Part of a small language model's weights.
Architecture: RMSNorm before each block, rotary positions, no biases in attention or MLP, untied embeddings.
Each number is 200 + 40 x the weight over its row's rms, rounded and kept within 0 to 999. Layers, rows and columns count from 0. The size before them is the row's rms in percent of the matrix's.

# layer 7 MLP up, 2048x512, rms 0.128, rows 959-1013, columns 128-191
105,185,170,159,157,176,170,149,152,189,200,174,111,195,152,186,250,222,234,203,184,213,227,207,164,154,237,163,235,249,205,202,261,168,167,164,213,230,199,144,158,203,228,203,138,127,205,147,210,161,138,162,247,191,260,272,220,181,205,255,243,209,224,137,133
101,105,205,119,181,199,77,178,239,214,228,193,162,238,247,201,250,238,207,133,160,168,163,249,235,267,135,138,285,192,223,174,237,199,179,149,183,207,244,188,222,193,260,139,152,242,298,200,146,138,272,206,165,210,218,234,160,163,299,241,171,122,181,236,216
097,172,139,236,250,267,271,267,123,85,227,173,163,269,205,213,218,146,213,206,162,167,193,235,200,170,143,158,137,206,209,162,221,210,207,193,192,291,187,237,181,196,185,146,188,180,270,311,197,180,260,167,169,214,178,228,211,244,155,234,190,141,162,109,188
104,193,212,136,229,218,271,226,229,242,174,260,168,183,185,166,223,205,244,238,213,222,207,250,201,197,259,222,207,180,189,192,199,185,171,199,215,255,174,220,207,284,201,246,222,188,158,177,213,136,189,243,202,278,183,226,95,205,159,113,219,170,190,190,251
095,246,253,170,213,116,157,196,256,193,184,151,196,232,243,220,244,199,173,229,167,167,158,271,270,242,252,163,214,232,155,234,220,171,287,234,231,248,211,207,179,164,212,150,210,170,180,307,253,153,221,188,170,243,131,140,221,202,180,271,161,167,224,225,242
097,125,199,210,147,285,197,127,258,126,182,157,198,310,180,173,247,177,215,200,208,186,163,176,183,206,301,221,242,262,97,139,310,141,178,166,203,141,240,244,148,201,203,163,136,285,221,266,184,180,204,121,187,250,244,198,250,215,172,185,192,222,206,219,150
099,289,170,184,183,227,218,255,252,219,241,193,185,198,265,246,262,151,190,128,195,239,190,150,229,188,186,284,233,176,208,218,232,151,194,142,200,167,246,262,260,146,154,182,162,280,196,280,187,207,210,271,136,176,236,190,141,232,166,124,199,151,184,230,244
107,196,227,156,220,199,233,218,201,266,226,208,142,98,225,195,234,232,198,212,209,177,156,151,247,240,171,178,209,259,140,231,210,242,204,173,218,165,117,205,227,172,215,229,247,281,214,146,217,153,225,181,221,161,212,195,210,236,123,176,258,165,220,189,266
079,214,195,185,169,105,187,96,190,128,284,149,207,172,172,175,202,262,212,192,245,208,189,226,248,168,180,198,189,229,154,257,164,232,233,159,200,169,258,214,236,105,230,267,189,156,198,120,171,256,210,204,182,166,238,176,225,163,188,255,228,185,225,262,96
100,228,189,196,226,214,211,222,132,171,207,216,140,113,208,235,212,212,182,233,159,153,232,248,195,125,212,229,197,235,210,141,202,148,195,160,213,173,247,234,249,181,177,224,155,224,151,234,258,176,169,154,211,226,182,144,191,192,149,213,129,178,148,178,212
087,222,201,162,158,242,148,197,172,208,223,112,214,145,210,209,271,231,157,211,207,187,240,243,186,208,146,185,188,237,181,222,180,268,182,231,134,234,199,245,288,122,209,159,225,233,242,205,224,224,217,237,149,212,238,168,214,195,214,199,249,230,181,204,159
097,186,168,230,204,178,169,212,195,110,295,195,189,212,257,177,190,119,227,120,149,163,208,147,182,234,224,254,188,134,191,191,180,225,206,249,140,200,232,234,200,230,290,145,231,252,212,239,252,211,243,184,176,164,229,239,198,186,195,134,204,235,241,230,226
101,184,181,205,201,180,121,159,243,217,192,259,197,214,218,242,196,167,192,139,199,233,212,115,187,209,234,142,203,134,189,223,201,145,212,167,174,234,210,221,164,200,172,192,195,267,179,259,214,231,162,170,222,255,222,121,215,140,219,220,223,178,193,212,178
096,132,222,254,182,207,209,167,233,202,210,236,168,152,189,180,197,203,194,161,111,201,152,199,196,206,217,201,259,174,221,183,138,226,138,217,192,221,209,174,253,195,177,228,204,197,151,163,220,214,166,134,222,202,240,230,191,239,213,200,194,250,225,179,168
109,170,286,157,181,166,217,208,165,243,172,240,142,163,197,261,242,185,169,207,271,214,211,228,174,199,238,265,130,231,225,89,226,230,244,190,195,182,200,161,193,235,218,266,170,113,187,151,177,177,237,190,127,200,208,243,152,249,203,285,233,219,147,195,186
102,212,187,221,179,142,223,210,153,238,212,185,190,175,177,192,249,209,248,122,165,206,167,222,219,171,202,254,201,231,232,185,237,177,175,250,219,255,164,236,193,224,229,202,202,223,226,225,96,162,234,249,184,88,189,168,219,229,181,234,238,262,227,169,152
100,228,221,269,217,242,270,171,176,246,181,207,284,185,219,196,213,228,116,112,172,226,186,191,206,187,212,203,151,271,202,259,129,250,168,188,240,145,186,250,201,197,246,248,220,193,224,249,184,145,215,254,157,199,164,142,213,197,196,181,222,218,216,195,277
099,186,218,257,171,286,232,214,172,231,219,220,226,121,200,241,218,204,297,191,217,164,169,243,193,263,141,257,162,270,135,153,295,93,216,207,172,91,220,170,226,161,178,232,244,192,201,224,205,173,178,205,210,177,149,103,164,129,206,218,197,266,268,201,205
105,173,120,177,212,259,184,184,234,134,204,241,211,240,227,158,169,176,223,226,187,222,238,194,212,213,240,153,203,246,94,268,225,170,234,162,151,234,221,166,202,210,220,143,246,171,195,261,252,155,180,187,211,206,165,234,212,151,240,173,219,214,235,225,167
104,274,219,197,165,189,196,155,170,206,225,198,167,238,160,228,178,223,292,214,171,113,172,253,204,146,161,165,141,202,193,149,203,201,165,180,242,198,169,163,174,174,293,217,174,214,216,214,129,220,220,210,251,239,229,186,173,108,194,204,151,208,208,228,173
100,254,109,180,260,193,128,238,253,196,185,199,159,150,171,156,176,253,203,218,163,150,200,174,235,186,209,164,253,178,191,171,270,217,150,225,223,205,143,174,150,161,236,130,176,154,218,136,134,269,166,173,185,228,201,179,196,218,244,223,162,180,175,195,198
101,258,185,213,192,165,134,169,169,164,145,213,195,254,215,170,212,257,176,245,168,181,283,243,265,219,256,187,187,237,300,127,226,264,211,163,212,178,175,249,201,206,203,203,183,146,186,223,155,215,162,185,203,207,208,98,174,247,105,163,249,195,91,242,150
105,206,193,163,145,163,229,190,193,205,258,187,182,205,169,220,193,184,172,207,208,162,235,237,178,198,265,189,175,165,174,227,90,204,162,226,154,187,184,217,204,233,165,243,233,193,191,254,122,141,228,249,208,217,144,191,263,248,174,196,180,239,154,200,150
102,141,194,174,149,213,160,213,227,169,181,211,134,228,105,229,187,164,148,212,251,121,135,248,226,218,250,231,144,316,208,200,220,221,275,283,166,201,243,173,141,187,245,307,188,188,210,217,173,138,206,257,177,185,241,229,172,226,158,194,126,235,204,219,212
088,170,180,181,202,168,195,195,188,218,200,171,169,180,140,151,128,211,144,219,188,165,234,231,242,218,217,217,151,235,140,236,206,50,99,159,256,241,166,211,269,213,213,194,195,247,256,126,193,277,206,180,224,169,220,107,135,199,203,154,224,156,200,216,273
097,201,210,177,203,174,124,248,157,207,207,159,184,161,192,178,264,282,270,214,177,183,284,254,190,244,189,199,163,295,128,175,147,165,159,206,192,200,205,206,173,225,249,146,196,179,153,244,193,244,205,191,107,239,186,212,202,188,171,230,204,178,228,197,252
104,187,160,219,215,223,232,205,186,210,187,218,208,220,243,250,223,172,206,189,220,150,266,121,201,215,216,255,235,111,208,175,189,177,198,199,192,210,185,187,156,169,265,206,285,194,212,152,228,205,195,249,178,139,218,145,202,153,218,201,249,189,184,97,187
097,304,226,210,158,182,181,181,232,201,191,210,199,138,231,116,217,249,198,215,116,245,253,204,254,196,229,177,190,223,182,190,248,221,151,194,203,130,235,182,179,183,183,160,155,195,256,166,260,117,226,168,190,219,192,208,160,158,195,190,185,187,190,167,186
091,128,274,124,256,215,208,232,166,196,164,205,212,205,240,180,251,177,181,214,260,159,215,188,148,164,234,219,126,133,138,195,258,164,187,239,229,151,259,170,135,179,189,244,156,201,296,190,219,274,182,176,151,242,203,139,118,203,180,232,165,234,184,143,187
099,325,229,132,67,182,223,220,182,202,248,198,130,137,227,247,216,166,167,254,198,225,210,228,136,212,151,195,175,208,192,203,179,158,205,221,177,204,222,216,179,167,175,186,165,145,225,313,225,184,263,177,232,232,211,198,191,145,234,268,192,217,195,215,259
099,247,179,234,169,268,221,248,196,220,230,164,272,184,224,212,230,236,169,120,208,248,203,165,209,200,293,156,169,224,197,184,184,127,185,224,166,213,212,213,177,225,230,254,268,227,182,159,215,240,220,220,145,170,243,169,147,159,206,201,169,103,217,209,143
103,222,209,178,235,140,211,193,230,220,149,221,198,273,310,219,133,195,231,189,232,258,271,169,166,162,155,197,221,201,179,217,181,238,222,195,256,202,164,154,128,173,166,125,217,252,258,141,222,240,199,281,205,221,217,240,191,210,202,208,242,190,195,196,256
095,212,195,261,209,234,198,275,251,161,162,242,228,214,220,269,241,201,232,161,167,159,175,180,244,205,233,203,172,244,184,149,166,184,178,220,239,167,166,210,210,264,175,203,210,174,188,221,215,186,189,177,247,228,190,176,214,237,229,133,228,248,241,172,279
108,258,223,220,180,215,239,190,154,275,230,198,163,153,105,177,190,221,243,194,152,200,253,202,203,233,181,244,175,215,173,165,242,184,174,166,257,147,221,191,247,203,229,216,216,146,223,256,239,150,189,222,192,214,180,93,206,197,226,255,257,208,225,221,194
088,227,165,194,165,266,69,156,205,216,179,203,152,195,171,172,190,195,109,166,236,169,203,169,86,219,226,144,221,160,206,210,227,271,182,258,184,267,162,231,204,177,223,212,208,270,195,172,278,244,176,220,294,173,136,202,137,202,217,178,264,183,144,213,181
098,221,233,158,208,180,257,146,247,253,131,231,186,261,129,206,213,195,263,139,272,261,183,247,248,215,150,211,247,258,166,197,210,236,168,190,248,167,214,210,192,198,273,149,197,224,204,169,209,143,254,179,241,189,199,223,126,204,230,234,207,231,185,181,230
100,209,178,204,189,222,133,210,273,213,186,186,220,163,221,220,204,288,229,219,159,246,272,252,168,184,281,231,186,253,216,256,238,199,233,110,225,191,175,175,161,226,287,253,173,205,245,208,227,263,233,185,242,148,211,189,220,174,224,219,262,280,195,162,238
092,215,158,206,224,219,196,142,202,193,108,192,193,133,197,254,245,183,131,114,162,175,267,210,164,112,274,97,210,161,144,188,205,240,201,200,171,147,189,143,215,120,197,227,216,178,174,205,166,204,229,116,155,204,152,158,89,198,203,172,190,200,197,202,106
091,182,171,190,216,143,213,257,192,183,209,245,178,174,270,163,194,266,210,191,201,209,172,241,143,192,210,212,178,242,148,186,233,212,248,329,240,198,225,217,182,224,179,216,219,211,276,201,154,124,229,183,223,117,180,151,176,196,231,155,207,190,300,211,235
096,227,220,191,203,294,116,190,246,213,231,207,150,167,101,262,264,162,142,185,195,262,191,270,149,163,210,196,255,170,233,140,178,177,265,168,161,155,164,117,214,186,173,186,176,172,192,172,128,169,62,177,172,254,191,202,150,205,167,119,255,222,229,161,192
106,201,202,237,216,206,154,280,220,252,210,210,202,226,202,226,224,181,241,218,158,207,127,257,227,118,137,196,180,167,271,255,170,260,198,224,253,210,165,134,144,189,256,243,188,274,191,235,152,187,165,152,231,227,183,144,178,253,198,158,255,162,218,177,208
101,201,115,172,192,184,146,229,159,233,139,151,195,230,231,190,299,189,137,129,155,194,167,233,220,214,161,179,197,126,223,309,183,158,223,179,225,203,202,164,209,280,201,165,120,167,201,193,199,207,249,243,158,201,167,149,250,207,168,209,144,211,195,165,297
105,167,163,168,219,181,211,179,193,174,264,193,153,208,125,207,276,238,113,137,185,161,179,191,259,206,153,226,174,228,236,172,197,205,225,158,178,178,202,238,159,139,208,225,214,213,112,223,153,178,181,247,208,230,211,182,304,172,173,69,141,200,203,194,277
094,245,237,213,171,194,214,181,234,210,230,212,173,179,176,228,180,280,251,192,197,191,209,169,173,203,262,191,204,195,201,224,144,214,121,127,228,237,208,209,171,183,223,155,169,169,205,230,234,185,199,188,177,177,190,229,165,190,211,211,258,224,187,201,165
097,169,170,181,258,203,181,217,175,121,199,228,212,194,210,182,142,102,217,173,171,180,234,218,150,211,141,197,141,256,192,93,138,163,164,230,169,152,196,225,199,234,207,274,163,229,205,216,164,280,225,165,272,182,219,227,127,258,209,185,187,149,195,146,229
094,233,185,151,214,186,299,184,207,270,218,212,208,158,269,190,183,174,276,208,161,187,207,193,182,194,194,186,265,160,130,233,132,172,190,166,175,208,268,263,277,196,122,238,243,218,199,184,139,290,199,211,262,202,202,246,186,226,267,202,161,211,220,117,136
096,243,202,167,223,158,192,190,203,223,178,270,213,219,144,226,201,193,183,201,243,253,205,267,273,201,211,305,119,211,220,242,155,237,170,197,189,121,219,288,152,170,243,198,125,155,96,190,170,210,261,255,261,172,239,167,166,192,269,176,248,225,197,206,182
094,200,191,202,229,233,165,181,195,244,134,142,197,112,212,250,200,264,128,195,182,190,287,185,220,164,240,212,202,169,207,194,191,156,239,270,232,175,269,159,209,231,176,223,170,249,204,141,187,198,213,215,144,200,155,119,217,209,202,190,184,255,264,175,191
108,260,216,217,243,233,202,239,191,243,238,258,247,174,222,245,200,203,238,269,191,219,144,270,177,139,143,172,179,181,183,181,197,234,242,148,194,219,210,153,139,237,193,214,156,194,159,232,132,194,145,232,146,141,182,214,237,146,240,175,215,280,199,150,176
100,186,244,184,167,257,185,230,202,318,190,235,206,202,227,160,275,268,168,173,181,209,154,150,159,230,166,201,246,178,153,92,175,196,182,186,221,221,139,229,148,240,227,217,192,188,204,186,169,175,147,169,134,182,138,176,114,180,203,200,215,193,229,235,176
106,202,186,175,189,180,181,130,93,250,234,223,173,195,192,162,189,222,198,180,253,136,236,182,129,178,186,218,169,183,208,163,166,206,199,193,173,154,165,193,163,278,219,257,128,103,183,129,236,191,154,282,231,173,158,214,194,259,211,207,273,195,231,209,241
095,132,230,203,275,191,140,263,249,134,285,185,217,185,189,191,249,219,208,232,217,248,130,152,162,211,191,226,318,245,171,173,167,189,167,185,164,214,175,183,204,194,198,204,173,155,194,132,165,145,241,178,197,209,196,226,222,230,179,201,332,186,263,211,213
102,156,158,220,175,196,194,273,185,193,225,139,170,238,149,223,117,200,199,223,227,124,266,146,165,181,178,207,222,188,179,199,229,239,228,166,209,262,228,172,236,214,215,224,191,219,215,216,176,214,168,226,211,273,133,212,196,178,173,181,218,272,198,171,197
105,163,175,228,174,269,218,224,205,177,204,193,130,264,210,203,194,259,288,191,227,175,240,255,123,214,251,159,147,156,179,196,195,214,161,238,193,241,171,204,185,182,224,203,257,174,192,181,216,126,175,239,242,228,217,227,275,147,221,138,185,175,261,224,179
100,214,277,137,150,154,186,210,201,266,217,186,165,239,203,222,221,261,239,224,195,187,253,220,217,250,208,182,166,180,209,180,131,167,264,329,219,231,201,212,211,191,224,188,175,168,194,181,125,203,190,171,196,187,120,187,234,155,187,198,211,212,230,225,174
# layer 7 MLP down (transposed), 2048x512, rms 0.0651, rows 959-1012, columns 128-191
105,144,182,168,231,159,250,210,167,219,184,93,165,168,311,230,193,235,277,220,215,211,141,236,182,224,196,151,184,188,213,136,204,187,172,222,245,111,201,249,197,152,154,148,180,209,266,174,246,158,200,133,225,146,216,219,193,185,223,257,211,211,243,231,188
099,230,199,183,163,193,183,228,113,216,244,154,195,298,194,183,248,185,170,190,231,170,181,230,200,190,293,183,259,223,130,224,211,158,243,239,182,162,258,221,182,260,122,161,278,202,219,248,261,148,158,162,234,245,210,106,263,194,197,186,186,144,197,213,156
094,260,198,160,205,208,161,178,241,201,162,225,132,172,172,215,197,191,211,137,209,252,167,190,241,229,163,221,140,221,128,246,188,138,203,125,200,191,203,192,270,202,198,247,228,180,171,166,205,227,186,213,183,225,188,176,155,240,245,218,85,255,228,214,277
108,227,247,167,170,141,188,244,243,167,156,214,203,129,122,221,178,206,231,220,218,206,182,222,242,246,192,215,227,217,197,224,225,175,242,226,147,110,139,160,226,142,212,184,217,289,237,193,263,168,189,185,206,146,204,174,237,195,136,207,184,169,283,205,184
097,195,213,182,188,174,203,208,250,198,240,95,172,298,139,190,206,213,285,191,207,151,187,124,174,188,229,269,257,224,195,257,230,209,247,190,159,162,171,248,193,234,209,184,156,215,176,224,203,248,175,218,200,184,138,228,213,253,208,175,231,208,255,233,191
093,262,200,125,178,243,206,217,127,194,212,182,186,187,258,154,220,225,233,214,194,194,254,266,217,157,205,153,200,154,182,141,187,173,149,206,168,175,223,191,204,203,115,205,214,169,206,186,131,188,209,176,190,223,220,128,155,210,169,197,178,210,205,95,180
096,137,229,230,241,230,183,206,209,218,150,148,181,176,235,210,253,141,198,161,328,169,203,195,152,136,105,232,157,213,196,233,219,201,193,217,218,248,163,146,216,164,242,276,216,215,173,238,242,247,228,193,168,207,191,216,221,239,231,228,193,253,204,262,211
107,252,198,217,238,175,247,193,188,250,194,143,224,213,187,211,241,269,235,210,240,187,289,262,216,200,214,194,187,215,216,140,223,203,211,209,111,270,250,162,210,181,166,181,166,174,231,208,239,228,177,202,209,167,182,193,239,155,253,239,203,223,199,123,230
080,176,127,196,199,123,213,173,166,185,130,178,228,174,235,315,216,224,179,148,184,264,204,125,171,226,153,109,207,148,237,130,296,160,212,116,182,229,141,217,199,216,251,202,225,217,224,268,224,220,175,156,234,152,228,189,189,228,172,146,222,207,201,262,225
095,195,231,155,215,144,276,219,179,213,124,252,224,98,197,199,243,200,210,174,252,235,221,248,243,220,141,160,172,211,227,227,233,188,114,268,132,125,266,241,248,194,163,136,164,225,240,142,234,159,191,270,208,107,147,239,184,140,195,201,235,154,253,186,215
087,238,212,116,172,181,220,135,183,195,249,204,186,226,246,135,156,192,226,150,180,184,209,172,148,180,200,224,212,119,216,249,170,187,205,239,247,200,131,198,185,263,198,140,149,208,237,305,199,223,188,180,199,254,185,132,174,224,229,112,169,167,192,170,169
098,280,309,189,193,257,271,211,257,240,148,164,192,137,153,200,181,185,234,184,219,247,219,218,181,190,205,289,172,224,189,199,146,252,144,274,248,124,143,127,249,195,200,194,164,247,182,160,191,196,175,158,197,247,224,216,213,187,160,233,217,171,155,224,222
101,188,128,229,193,238,194,188,174,190,206,190,180,197,159,207,252,253,225,177,159,227,132,123,181,196,256,128,164,292,199,155,244,202,292,206,184,150,275,197,133,194,206,254,150,168,216,162,211,281,191,229,147,251,163,189,254,155,264,269,240,139,285,188,110
097,232,201,231,244,219,189,154,190,170,154,252,281,180,227,171,153,183,238,192,249,133,207,121,175,273,244,243,221,154,173,210,257,216,269,248,243,119,218,149,237,194,240,223,147,173,253,107,173,266,316,127,229,226,226,195,203,266,250,200,176,211,151,151,242
113,159,235,182,142,220,169,282,119,122,141,167,205,233,110,245,229,149,163,238,173,225,180,186,141,190,187,224,186,271,182,193,203,268,191,243,226,126,121,194,211,146,225,242,174,195,203,170,143,195,206,279,214,143,136,178,189,220,197,252,254,200,219,226,216
114,214,247,268,190,208,209,237,116,243,270,228,168,246,149,199,129,224,151,221,290,289,234,172,224,229,191,174,117,274,209,204,172,190,182,232,183,171,200,195,262,251,301,185,224,233,231,220,234,156,166,175,228,195,162,206,225,202,181,211,196,174,182,192,141
101,209,245,264,169,195,192,224,139,177,213,190,172,219,153,259,219,176,121,228,237,274,244,132,194,199,159,259,165,155,207,199,238,209,225,194,222,245,152,141,195,221,128,260,179,183,184,257,178,259,199,166,151,226,143,246,221,227,168,215,189,172,181,197,196
101,198,139,230,289,194,240,203,180,250,155,176,161,209,257,217,208,246,220,174,247,242,194,229,238,205,160,202,229,105,198,236,260,172,219,196,248,218,240,246,221,178,158,201,140,226,262,149,262,185,244,285,239,210,109,230,189,183,206,173,194,257,166,190,260
106,209,232,162,185,225,180,235,238,147,204,213,238,205,255,264,199,211,191,195,177,205,182,142,257,131,191,150,244,131,195,256,261,170,228,198,189,214,141,191,248,224,228,197,123,191,152,248,204,209,228,143,252,214,207,260,136,191,168,211,199,271,157,196,126
103,169,190,247,169,178,200,204,184,225,224,217,187,201,216,271,250,235,204,243,152,258,207,163,201,216,225,145,166,135,256,246,142,214,152,182,192,177,173,143,229,170,190,152,218,239,283,195,169,185,203,241,201,259,193,236,206,252,144,185,147,222,186,230,269
103,209,206,192,237,231,143,184,248,194,259,190,186,173,230,188,195,192,224,213,165,238,274,239,203,199,167,256,138,158,223,238,190,193,147,181,204,242,209,192,196,158,232,198,194,161,201,232,207,173,242,174,160,224,291,186,140,201,168,213,185,258,216,201,186
098,234,171,150,226,174,198,247,190,185,187,212,234,126,220,209,171,184,219,220,241,192,211,204,196,222,250,214,217,167,196,319,210,242,204,161,248,231,233,167,162,203,183,253,224,209,173,350,201,173,146,189,187,307,253,196,224,295,183,216,218,209,173,216,173
104,219,216,193,228,195,221,201,137,221,197,178,189,171,170,179,184,180,197,256,162,160,183,219,127,237,242,194,171,269,270,230,191,156,188,214,194,246,282,250,128,191,283,214,187,135,239,225,222,188,236,149,139,239,186,235,154,201,180,122,185,250,226,225,246
098,217,203,287,149,238,252,156,223,249,191,170,164,225,180,172,174,160,119,181,262,285,248,146,172,146,205,169,242,153,137,225,179,258,279,218,224,246,252,240,192,165,240,227,155,130,177,215,159,252,182,166,158,272,152,206,253,247,184,161,246,270,201,233,242
088,169,199,149,179,186,158,165,220,163,193,166,278,187,217,195,262,154,172,229,279,238,205,290,189,161,168,204,150,230,176,247,257,279,181,184,205,216,197,187,233,263,198,169,136,221,221,183,181,164,227,225,214,195,273,216,233,160,185,201,210,217,199,151,173
099,225,114,146,143,177,144,147,209,203,190,144,209,185,235,146,176,241,163,171,159,230,198,171,221,204,250,220,202,183,186,198,287,140,147,235,219,240,118,234,176,153,208,215,153,268,113,168,165,235,183,240,176,227,191,157,205,250,202,205,162,188,168,223,225
097,196,157,275,229,226,169,134,218,168,203,217,217,259,160,204,195,244,130,209,233,270,140,232,267,170,174,194,189,209,195,180,175,212,180,146,139,223,163,285,232,166,204,194,167,227,181,148,236,275,167,215,244,191,196,243,165,228,223,257,251,221,186,265,152
094,177,185,192,194,133,199,253,189,242,191,135,168,193,163,196,253,217,229,208,174,208,152,166,193,197,142,202,131,225,211,187,164,209,239,197,178,202,163,231,197,183,235,267,241,108,207,98,256,222,248,173,181,154,180,228,115,218,172,185,168,225,227,132,251
095,126,173,258,231,153,190,244,242,207,181,292,252,147,151,221,201,240,292,167,220,200,287,165,171,201,221,163,269,239,253,133,213,240,162,222,254,244,126,217,257,156,169,212,249,112,291,249,177,230,234,201,206,177,163,203,199,175,220,193,239,219,251,224,193
096,233,273,258,190,203,169,211,217,108,159,267,202,196,201,152,136,180,221,214,153,207,149,180,151,165,219,203,255,120,185,202,215,253,223,237,140,248,242,232,177,175,152,184,178,309,140,157,170,187,196,189,241,209,191,193,216,222,242,150,244,227,204,199,210
104,191,220,205,182,252,195,173,198,230,244,227,251,185,155,180,188,166,160,153,232,194,224,76,203,189,227,226,289,200,181,167,167,222,209,211,204,171,181,157,223,199,182,214,238,167,241,233,156,205,196,214,271,222,169,250,189,187,208,195,240,233,243,251,155
105,177,213,225,210,198,169,156,151,300,215,196,184,190,96,151,134,278,197,134,104,198,201,219,238,180,124,174,209,269,277,173,233,215,202,237,198,239,139,223,158,229,246,167,170,173,191,333,163,121,218,210,219,240,219,160,233,154,242,222,257,237,260,193,186
097,131,219,207,223,129,284,195,91,205,226,189,278,150,213,182,229,240,140,262,204,253,164,204,185,121,160,126,220,224,252,201,130,251,205,219,162,230,212,212,210,158,205,138,239,178,128,117,216,232,209,199,202,269,224,180,242,187,200,198,196,235,209,188,187
105,239,212,184,171,254,163,236,296,223,185,207,200,206,237,129,208,222,239,172,208,275,206,225,226,231,224,213,178,124,180,197,262,151,179,181,162,167,188,156,180,216,198,208,156,255,125,225,212,168,157,195,219,174,265,207,208,295,220,200,196,274,203,276,187
087,231,234,110,204,239,208,215,172,258,203,139,171,231,227,169,190,263,197,181,228,309,221,203,186,206,198,159,245,131,191,160,210,186,167,216,171,209,111,160,169,222,223,152,193,132,268,239,220,177,193,203,231,141,178,246,248,228,154,254,163,251,160,208,116
097,141,201,237,241,151,189,199,258,190,129,204,238,194,181,224,248,193,161,175,149,255,225,285,207,173,196,215,227,219,205,180,155,166,230,200,204,209,191,206,167,249,195,190,246,154,269,221,230,227,207,155,202,182,221,166,174,254,209,217,218,221,201,166,171
095,161,217,214,226,150,190,110,194,199,182,125,264,213,261,158,267,166,197,245,156,155,142,234,190,188,185,123,205,175,263,160,186,235,225,196,200,240,164,231,162,188,178,200,220,204,230,255,226,151,162,207,226,218,241,211,204,210,153,159,210,176,248,246,197
098,192,233,225,152,116,243,236,152,229,186,166,257,159,231,218,215,122,192,173,181,232,170,153,287,206,220,218,249,171,148,210,218,200,162,248,226,145,163,183,226,149,228,242,186,162,208,133,149,172,215,229,225,195,211,228,185,218,194,239,199,184,235,209,197
095,179,236,143,191,219,179,168,121,211,125,233,197,165,200,223,189,177,255,251,135,183,177,182,309,271,235,169,257,204,305,208,151,159,201,178,212,271,182,151,228,224,234,186,154,125,192,223,180,170,187,161,156,226,145,194,182,221,195,185,198,255,171,197,144
109,219,201,147,200,189,165,186,155,188,175,180,192,219,228,242,257,150,234,179,236,252,214,166,183,228,264,206,240,199,275,188,197,186,149,141,223,199,134,138,274,243,306,142,231,186,222,275,186,182,179,239,184,160,292,178,237,180,273,199,145,208,159,301,130
105,254,211,180,230,238,191,233,213,175,291,160,114,165,232,220,195,187,195,154,169,203,221,174,134,116,235,234,250,175,119,224,174,184,207,240,165,232,176,139,161,233,170,191,201,201,195,177,129,217,289,191,145,203,242,197,218,217,227,197,201,127,199,175,151
101,209,159,180,187,138,228,190,231,164,280,206,195,193,215,270,186,168,153,201,140,275,215,241,239,166,189,172,210,188,251,241,261,176,155,221,246,211,249,202,252,235,156,214,230,159,240,239,186,193,201,211,175,120,171,307,267,224,165,181,127,132,232,162,201
099,242,180,236,159,154,90,167,212,243,199,215,109,226,123,241,206,118,257,179,201,235,221,198,183,190,164,186,248,201,226,153,242,194,172,209,165,207,232,242,253,167,255,170,221,233,143,189,170,286,161,180,200,159,205,223,205,207,190,150,149,205,211,183,156
090,236,226,227,209,245,186,197,228,209,189,192,130,195,196,172,205,202,173,245,109,211,186,212,176,173,193,189,155,161,140,210,167,221,177,236,207,224,181,184,217,175,183,178,296,225,215,246,228,192,275,219,141,203,188,155,264,238,122,242,212,257,213,271,171
099,247,264,281,232,188,170,131,202,193,218,210,201,119,214,194,163,226,209,255,244,268,169,158,168,123,198,244,193,142,170,179,244,191,188,183,204,191,276,154,226,238,235,148,247,234,199,235,175,176,198,151,208,211,219,211,190,184,221,176,223,262,178,238,103
093,124,201,183,143,182,173,214,185,261,161,116,164,176,254,176,150,189,150,242,163,254,152,234,184,174,180,151,212,153,150,201,157,142,208,256,163,168,204,205,202,210,257,230,256,164,210,210,212,258,174,177,218,176,144,218,225,225,273,143,222,172,288,130,224
098,262,205,234,155,202,182,254,209,150,135,179,187,235,193,175,202,188,231,236,104,150,233,198,155,256,223,212,245,275,214,218,213,199,208,252,154,185,189,155,209,228,213,198,233,207,238,74,248,151,230,161,134,239,221,149,244,259,158,158,102,186,235,236,255
096,138,194,198,251,164,186,129,140,162,208,255,210,166,230,215,150,186,190,210,171,236,230,186,174,135,262,205,160,199,276,255,251,224,190,198,155,214,202,125,232,183,188,247,226,291,284,140,226,204,146,249,195,210,164,247,178,100,275,168,172,262,232,166,168
109,209,182,198,170,167,137,259,182,144,109,148,166,232,202,148,162,185,206,247,213,254,251,222,129,217,124,165,193,143,151,190,188,266,285,221,253,195,131,201,239,145,201,226,172,173,182,88,182,220,247,146,210,203,115,286,290,228,187,178,235,202,254,182,150
101,222,241,211,191,197,181,233,209,200,124,153,165,270,176,169,252,219,173,150,213,176,216,173,207,243,150,194,203,223,223,208,249,238,246,192,202,208,176,234,180,126,262,263,155,156,170,236,177,231,236,107,224,248,188,224,181,267,138,243,241,210,200,164,207
106,202,155,174,152,252,226,82,169,234,216,209,222,163,228,171,231,217,243,203,157,166,242,189,157,244,103,177,230,188,145,168,127,252,199,206,135,201,228,184,238,226,234,176,125,211,176,137,166,169,203,174,245,204,125,207,219,244,172,200,266,183,148,210,272
100,261,181,206,144,167,153,136,242,176,130,196,227,244,198,219,196,153,155,198,179,193,207,190,200,102,192,240,121,151,192,235,202,178,207,222,203,215,200,156,220,218,210,235,250,206,176,239,182,189,236,188,151,142,266,171,182,184,188,144,199,218,213,238,159
098,192,238,185,269,176,210,165,199,199,236,182,181,167,214,183,208,329,235,140,230,280,139,107,166,146,271,173,100,230,211,162,174,204,160,221,178,215,171,215,120,245,156,209,229,207,129,157,158,134,161,171,213,197,210,241,231,105,213,209,148,196,209,248,132
105,173,249,213,287,190,231,203,277,128,187,183,235,181,169,192,201,225,226,173,259,208,207,167,164,187,154,179,173,112,191,141,131,194,151,198,238,130,211,202,194,188,203,241,282,247,141,131,216,196,188,194,221,232,243,216,250,218,236,277,233,209,125,248,203